Part of a small language model's weights: an embedding shortcut.
Each number is 128 + 32 x the weight over its row's rms, rounded and kept within 0 to 255. Layers, rows and columns count from 0. The size above them is the row's rms in percent of the matrix's.

# layer 20 attention query, 384x384, rms 0.0754, rows 156-168, columns 0-127
size [102 102  87  93  90 103 112 104  99  87  98 115 112]
[[147  88 143  98 118  99 148 181 135 106 162 136 177 157 180 135 123 106 190 151  90 130  90 118 165  87  58 152 153  81 109  57 125 128 118 115 152  94 187  78 128 131 141 150 110 144 169  92 205 138  58 115 104 148 181 127 148 121 170 162 122 124 141 168  90 112 152  98 120 174  98 136 148 122 126 151 144 123  85 137 132 158 157  77 127 139 142 156 140 141 113 179 154  93  96 108 143 118 121 122 169 186 172 160 115 127 122 119 135  92 138 130 120 151 170 143  86 129 152 114 213 124 209 113 108 119  93 126]
 [118 114 136 188 180 126  60 104 103  37 121 136 135 149 105 108  93 185 135 125 210  78  89 151 128 155 128 134 126 109 154  95 115  96 142 122 113 139 111 112 172 144 176 113  77  63 138 186 120 118 118 148  87 136  64 172 135  73  99 104  97 171 155 108  77 141 178  77  59 163 137 122 144  88 118 143 122 172 121 154 114 137 115 138 137 128 132  95 179  97  65 125  79 159 125  79 139 109 140  94 144 137 105 113  93  90 169 136 154 127 188 113 137 126 124  96  94 132 120 100  88  73 100 132  74 166 142 140]
 [ 49 164 136 168 187 129 110 118 162  86  62 156 151 207 163 120 148 208 135 113 178 100  89 101 146 104 123 130 159 129 105 116 107  87 128  98 101 171 112 113 117 138 142 116  69  69 122 173  67 151 148 135  90 109 134 155 128  70 183 128 116 157 149 157 126 125 191 115  90 151 160 127 104 145 155  93 126 174 117 153 125 150 150 139 102  85 102 122 147 129 115 119  59 157 175 129 151  83 156 128 146 152 119 140 162 112 157 115 120  71 228 136  99 134 107 127 120 115 113 129 112 161 122 139  29 156 112  95]
 [183 136 132 124 195 124  96 129 173 178 128 157 136 172 157  95 115 110 146  93 145 131 150 133 140  85 143  67 107 139 110  97 118 173  96 142 150 128 155 182 146 134 143 149 140 137 133 122 131 135 189  57 112 126 180  66 172 196  73 161 145 142 140 122  99 135 148 144 156  81  90  60 111 134 126 127 120  87  92 101 100 161 104 112 148 181 138 109 133  97  80 102 148  61 119 141  82 134 108 115 147 128 161 104 138 138  88 134 166  81 141  85 138  65  49 160 149 139 125 183 109 133 153 140 111 140 134  92]
 [103  72 103 150 102 108 197  96 114  81  71 118 114 105 101 167 135 140 180 128 113 173  98 133 123 136  94 140 138  98 133 212  95 103 150 127 123 102 176 109 101 130  74 138 147 184 113  79 119 169 128 161 116 161 165 110  70  67 158 180 141 135 128  97 104 127 178  80 142  97 167 148 130 126 110 100 130 171 130 142 114 177 112 158 141  59 137 148 127 158 145 215 155 146 145 154 119 135 116  88 123 113 123 196 171 124 123  91 118  61 153 141 143 180 168 130 121 161  94 134 172 152 168 146 148 168 127 117]
 [109 202 115 151  64  90  89 128 138 119 115 166 143 134  94 121 111 177 147  91 134 101 175 151 129 136 147 137 155 150  85  95 115 100 107 184  55 140 139  85 177 150 164 110  99 106 160 133  43  61  89 159 103  97  85 145 188 110 133 154 112 107 121 166 118 190 119  91  94 111 117 149  94 159 120 154  89 149  91 157  85 123 133 107 111  77 139 129 167 101 139 162 120 158 187 127 136  30 188 181 199 150 154 138 116 140 167  98 115  91 192 134 190 104 119  74 178 143  82 134 120 111  60 112 137 139 191 124]
 [101 120 121 127 122  91 156  85 127 125 143 118  69 186 122 106 148 157 186 127 125 111  80 126 151 124 161 139  95  31  99 160 164 122  62 122 121 128 163 173 105 170 144 113 128 175 167  82  82 150  73 155 131 164 193 102 164 160 123 129 114 178 140 173  95 167 129 147 105 134 172 151 119 144 170 178 116 164 124 136 118 139 144 127 186  91 152  97 155 128 115 135 140 151 161 145 163 134 139  86  93 101 132 119 109 171 133 172 111  66 169 132 118 210 109 161 141 146  91 117 112 134  70 105  94 164 127 136]
 [189  75  80 196 255 108  71 194  95 103 156 116 152 164 156  90  66 158 170 124 126  42 163 129 112 142 167 131  95 121 115  86 131  98  98 106 159  87  85  92 132  64 189 135  93  80 126 167 165  62 160 104 125  96 159 166 159 178 108 130 111 141 171 162  77 109 133 140 129 155 108  78 122  87 152 119  97 118 147  70  89 137 150 133 106 178 118  97 103 125  64 109 124 124 128 136 155 144 133 125 106 155 111 109  81 130 128 141 147 171 114 100 153 118 144  68  63 114 182  91 111  99 141 141  82 105 113 156]
 [100 193 116  93  19 126 171 132 117 164 217  82 109  70 112 112 136  64 124 154 113 108 107  94 144 146 101 106 158  96 177 141 155 109  94 124  96 108 128 154  55 144 115  96 211 192 149 107 153 131 105 112 175 156 233  78 166 209  95 126 168  97 112 164 149 117 105 124 149 152 100  96 114  97 119 140 117  85 101 137 144  65 184 152 129 129 120 174  91 109 159  98 147 153 145 153  82 154 118 151 119  70  54 143 153 133  84 165 124 143  90 128 113 109 155 144 110 119 127 137 160 110 161 141 166 133 123 193]
 [175  91 139  93 255 154 130 123 154 166 138 158 149 134 166 133 113 107 122 119 145 191 137 181  89  67 180 121 105 141 137 110 112 146 136 154 182 145 122 148 147  97 112 158 127 115 120 166 176 119 166  67 142 164  99  74 152 157 131 128 138 129 140 114 121 120 177 138 158  87 160 137  83 113 115 120 165 100 111 123 115 181 103 100 176 158 106 127 153 109 113 116 130  82 100 146 137 122  99 111 108 192 138 129 157 134  90 125 159 105 147  83 114  78  96 168 156 154 115 146 161 136 162 120 145 154 107  49]
 [182 100 117 139 134 167 140 117 132 153 153 125 175 130  84 100 127 180 135 114 103 116 178 161  97 162 149 116 121 124 159 132 186 155  94 144 106 188 107 120  73 182 170 145 133 127 131 130 147 110 141  69  46 110  71 138 149 159  96  69 124 121 111  75 138 145 116 100 141 125  74 143 147 112 146 106 128 127 111 194 135 140 127 171 139 172 142 127  71  75  86 129 165 110  49 146 120 102 104 126 184  83 139  87 134 113 164  82 114 145  92 126 137 126 104  82 170 109  96 147 148 104  97 103 114 131 149  69]
 [  9 200 115 153 109 223 203  96 144 106 107 117 131 170  96 126 133 151  99 134 128  94 131  55 129 148 110 156 170 110 141 123 169 144 107 120 108 158 134 133 141 199 185  29 120  82 151 103 118 139 111 192  74 127 137 166 146 135 146 125 138  92 119  81 189 175  79 118 105 139 117 183  96 164 193 124 124 144  95 141  91  55 111 177 133  75 147 143 109 131 155  88  98 152 151  96 110 120 132 213 122 120 103 147 138 134 151 136 108 148 107 161 126 177 137 169 136 120 134 147 118  84  72 141  69 153 132 160]
 [112 137 128 101 149 137 147 123  81  80 159 139  44  56 104 165  58 125 144 153 120 137  94 146 124 143 140 145 124 116 158 149 150 151 133 147 169 148 121 141 143 109 153 116 157 182  78 141 121  90 129 157 145 193 144 119 153 130  36 141 100 108 139 118  56 142 137 108  86 117 151 160 158  92  97 187 100  73 148 130 124 109  65 143 160 107 131 125 140  72 128 139 111 159 121  80 148 178 103 148  85 110 101 109 110 131 127 208 160 129 122 163 164 123 138  97 114 141 144  73  73  46  91 175 180 154 134 135]]
# layer 20 attention key, 384x384, rms 0.0745, rows 156-167, columns 0-127
size [107 103  91 112  92  93 107  98 106  94  83  83]
[[133  83 133 120 165 117 159 157 119 109 132 149 140 125 165 159 130 120 159 118  86 134 134 132 156 138  96 151 103  62 187 109 140 149  31  98 143 108  96 106  98 140 104 138  67 171 170 117 128 195 111 117 170 155 109 153  74 110 145 160 126 171 128 112 162 154 217  83 121 143 109 101 181 107  90 181 101 136 133 103 160  99 117 141 139 177 159 118 139 135 119 121 110 120 130  65 110 183 101 114  91  81 187 150 126 109 100 127 175 143 114 169 160 182 169 144 143 138 154  58 113 113 213 133 137 111 101 148]
 [126 146 102 146 109 135  82 180 140 157 139 137 125 118 152 133 151 105 147 138 123 134 113 189  92 146 118 154 133 133 118 108 202 123  99 127 172  78 166 132 183 117 123 180  54 142  86 118  73  93  83  83 138  85 167 185  95  65 158 137  93 115 100 142  79  98 189 176  99 141 126 132 109 150  87 114 168  84 160 137  94 135 186  86 151 140 135 136 105 130 121 181 101 134 144 114 174 117  89  55 165 110 115 114 157 120 156 108 162 128 161 114 146 114  72  43 148 104 116 118 147 113 140 171 129  79 120 158]
 [140 137 118 125 144 126 112 182 135 137 140  93 116 144 176 110 133 171 128 206 139 107 140 140  95  88 150 172 152 150 149 189 213  64 128 120 113  84 107 136 168 181 114 180  56 156 112 149  82 142 136  26 175 109 139 151 116 141 150 144  58 101 138 156  73 109 149 142 126 148 143 160 189 172 147  92 151  90 130 152 103 126 158 112 144  90 167 135 105 126 127 135 117 125 151 130 136 118  99  77 180  31 116 112 139 127 130 130 164 142  85 123 112 103  62  90 137 144 139 112 127 156 102 137 157  87 109 137]
 [147 136 171 135  59  91  54  93  67 108 106 119 129 171 134  84 129  74 107 141 120 105  91  92 114 147  76  86 138 171 149 196 119 123 124 144  83 148 125 128 132 181 115 123 183 134 131 123 139 147 144 114 112 155  88  72 124 154  97  85 111 134 156 136 165 133  74 107 115  76 185 172 103 127 107 100  90  87  96 121 143 111 129 173 155  96 106  93  96 125 169 130 123 121 165 130  84 163 119 224 149 118 158  63 110 160  94 155 107 131  81 125 127 104 117 161 115 102 119 145 100 148  92 153 121 151 141  66]
 [201  37 104 117 202 121 167 172 167  68 121  83 134  66 167 145  91 151  94 175 165 155  95 149 115 137 115 142 149 150 135 144 166 121  54 158 123  85 152 120 209 100  80 150 122 164 123 174 123 151 164 125 191 164 191 112 102 105 133 138 114 141 148 121 132 155 156 175 170 117 147 128 151 138 130 143 125 139 126  64 140 106 145  98  74 147 133 177 133 179 108 120 126 140 139  76  95 144 162 126  56  88 164 212 155 141 135 129 139 155 125 136 120 117 160 142 108 146  97 168  92  96 129 176 217 102  93 143]
 [119 180 101  91  62  88 110 118 106 122 187 170 123 141 113 106 134 167 123 104 119 130 124  97  91 169 162  97 119 153 134 153 144  97  96  99  96 163 138 150  61 140 163 152  75 105 175  79  63 135  94 103 153  92 125 154  69 133 170 216  93 144  77 158 173 138  96 108  97 203 136 145 124 151 196  76 177  88 117 169  95 119 135 147 163 102 117 131 110 177 153 161 142 113 166 129 154 154 142 138 163 136 101 107 103 150 156 156 136 131 134  84 133 158 143  52 134 138 109 113  80 166  98 168 125 114 147 145]
 [148 119 131 103 133 118 121 143 124 119 149 129 156 118 124  90  85 159 171 137 180 115 148 104  98 138 149 102 129  93  82 188 198  85 130 181 115 131 181 191 165 138 135  99 154 136  72  95  53 137 104 127 174 150 169 104 103 141 138 154 125 113 141 142  94 145  77  94  48  95 134 179 159 160 139 123 133 149  97 126 110 138 112 166 180  51 124 123 116 166 159 199  84 112 141  99 133 157 167 112 186  72  81 102 104 148 162 134 113 104 119  96 148 152 105 105  69 136 106 115  60 124  81 149 132 147 151  84]
 [130 155 129 129 121 121  95 151 111 131 116 155 156 175 182 129 104 126 180 160  47 106  94 138  76 122 158 193  87  97 137 103 131 182 149 117 128  86 101  90 117  77  51 132  97 151  92 146 127 112  98 136 194  70  99 101  90 145 135 131 114 205 120 137  80 190 211  92 154 117 156  76 146  95  73 154 128  95 120 153 110 157 181 147 145 173 104  89 148 135  84 147 114 145 173 117 153 134  48  29 101 127 154 129 105 122 179 147 141 118 137 160 192 184 165 151 118 120 122 134 151 102 158 146 153 103 100 212]
 [136 141 146 126 130 173 122 142 163 186 230 126 163 128 101 137 140 125 170  89 136  96 129 104 115 115 145  61 132  96  84 130  78 114 151 167 119  88  51 142 107 147 161  95 161 151  89 143 176 189 174 186 138 187 138 153 142 165  93  98 158 102 188 135 159 149  40  25 110 107  85 120 157  94 139 144  90 175  75  82 193 105  87 164 133 126 144 136 124 104 100 129 139 130  71 145  93 125 150 149 162  92 111 135 179 138 114 154 123 127 143 160 113 152 173 117 140 155  88 107 106 117 129 103  85 138 162 122]
 [158 120 158 129 121  95 103 108 145 107  94  93 133 148 161  88 146  54  92  95 185 146 109 133 103 135  74 100 171 158 136 129 110 125 121 156  72  99 143 118 157 167 110 104 169 113 118 119 125  95 166  87 105 145 145 102  85 101 107  85  84 124 144 172 147 110 115 139 130  70 189 186 133 119 135  97 108 116 134 143 127 143 146 168 101 117  56 146  95 120 147 116 121 148 141 127  67 126 158 175 136 146 146 119 122 127  66  85 126 139 114 144 140 112 135 182 123  94 175 175 125 133 109 146 116 154 110  94]
 [ 97 169  61 183  26  92  96 129 100 146  61 211 127 163 112  75 103 178  72  77 146 138 126 140 126  92 115 188 125 128 137 140 103 161 133 142  73 152 185  94 114 112 164 127 132 109 144 139 164 121 110  65 104 119 101 181 119 118 145 119  84 193 123 115 155 101 134 127 139 102  50 156 102 162  70 120 120 133  93 189  82 146 150 105 142 108 111 138 143  80 119 151 124 135 127 115 182  77 130 185 139 170  70 118 135 120 162  85 122 132 134  61 120  70 167 138 184 157 114 143 105 150 129  92  89 190 164 115]
 [ 92 157 142 167  50 116 111 132 127 158 117 175 149 173  94 111 138 180 120 147 163  92 163 107 111 153 163 129  97 151 137 137 115 125 115 118  89 163 100  98 105 170 129 144 105 147 157 115 128 166  87  83 110  85 150 222 154 128 122 140 130  93 118 118 102 171  81 146 127 145 113 106 103 192 149 109 146 147 132 182  71  95 128 103 137  88 215 167 114  92 137 129 125 106 133 149 187 128 124 149 175  89 119 111 128 157 182 130 132 118 130  96 108 169 102  95 138  79  66 122 159 148 111  46 101 127 185 154]]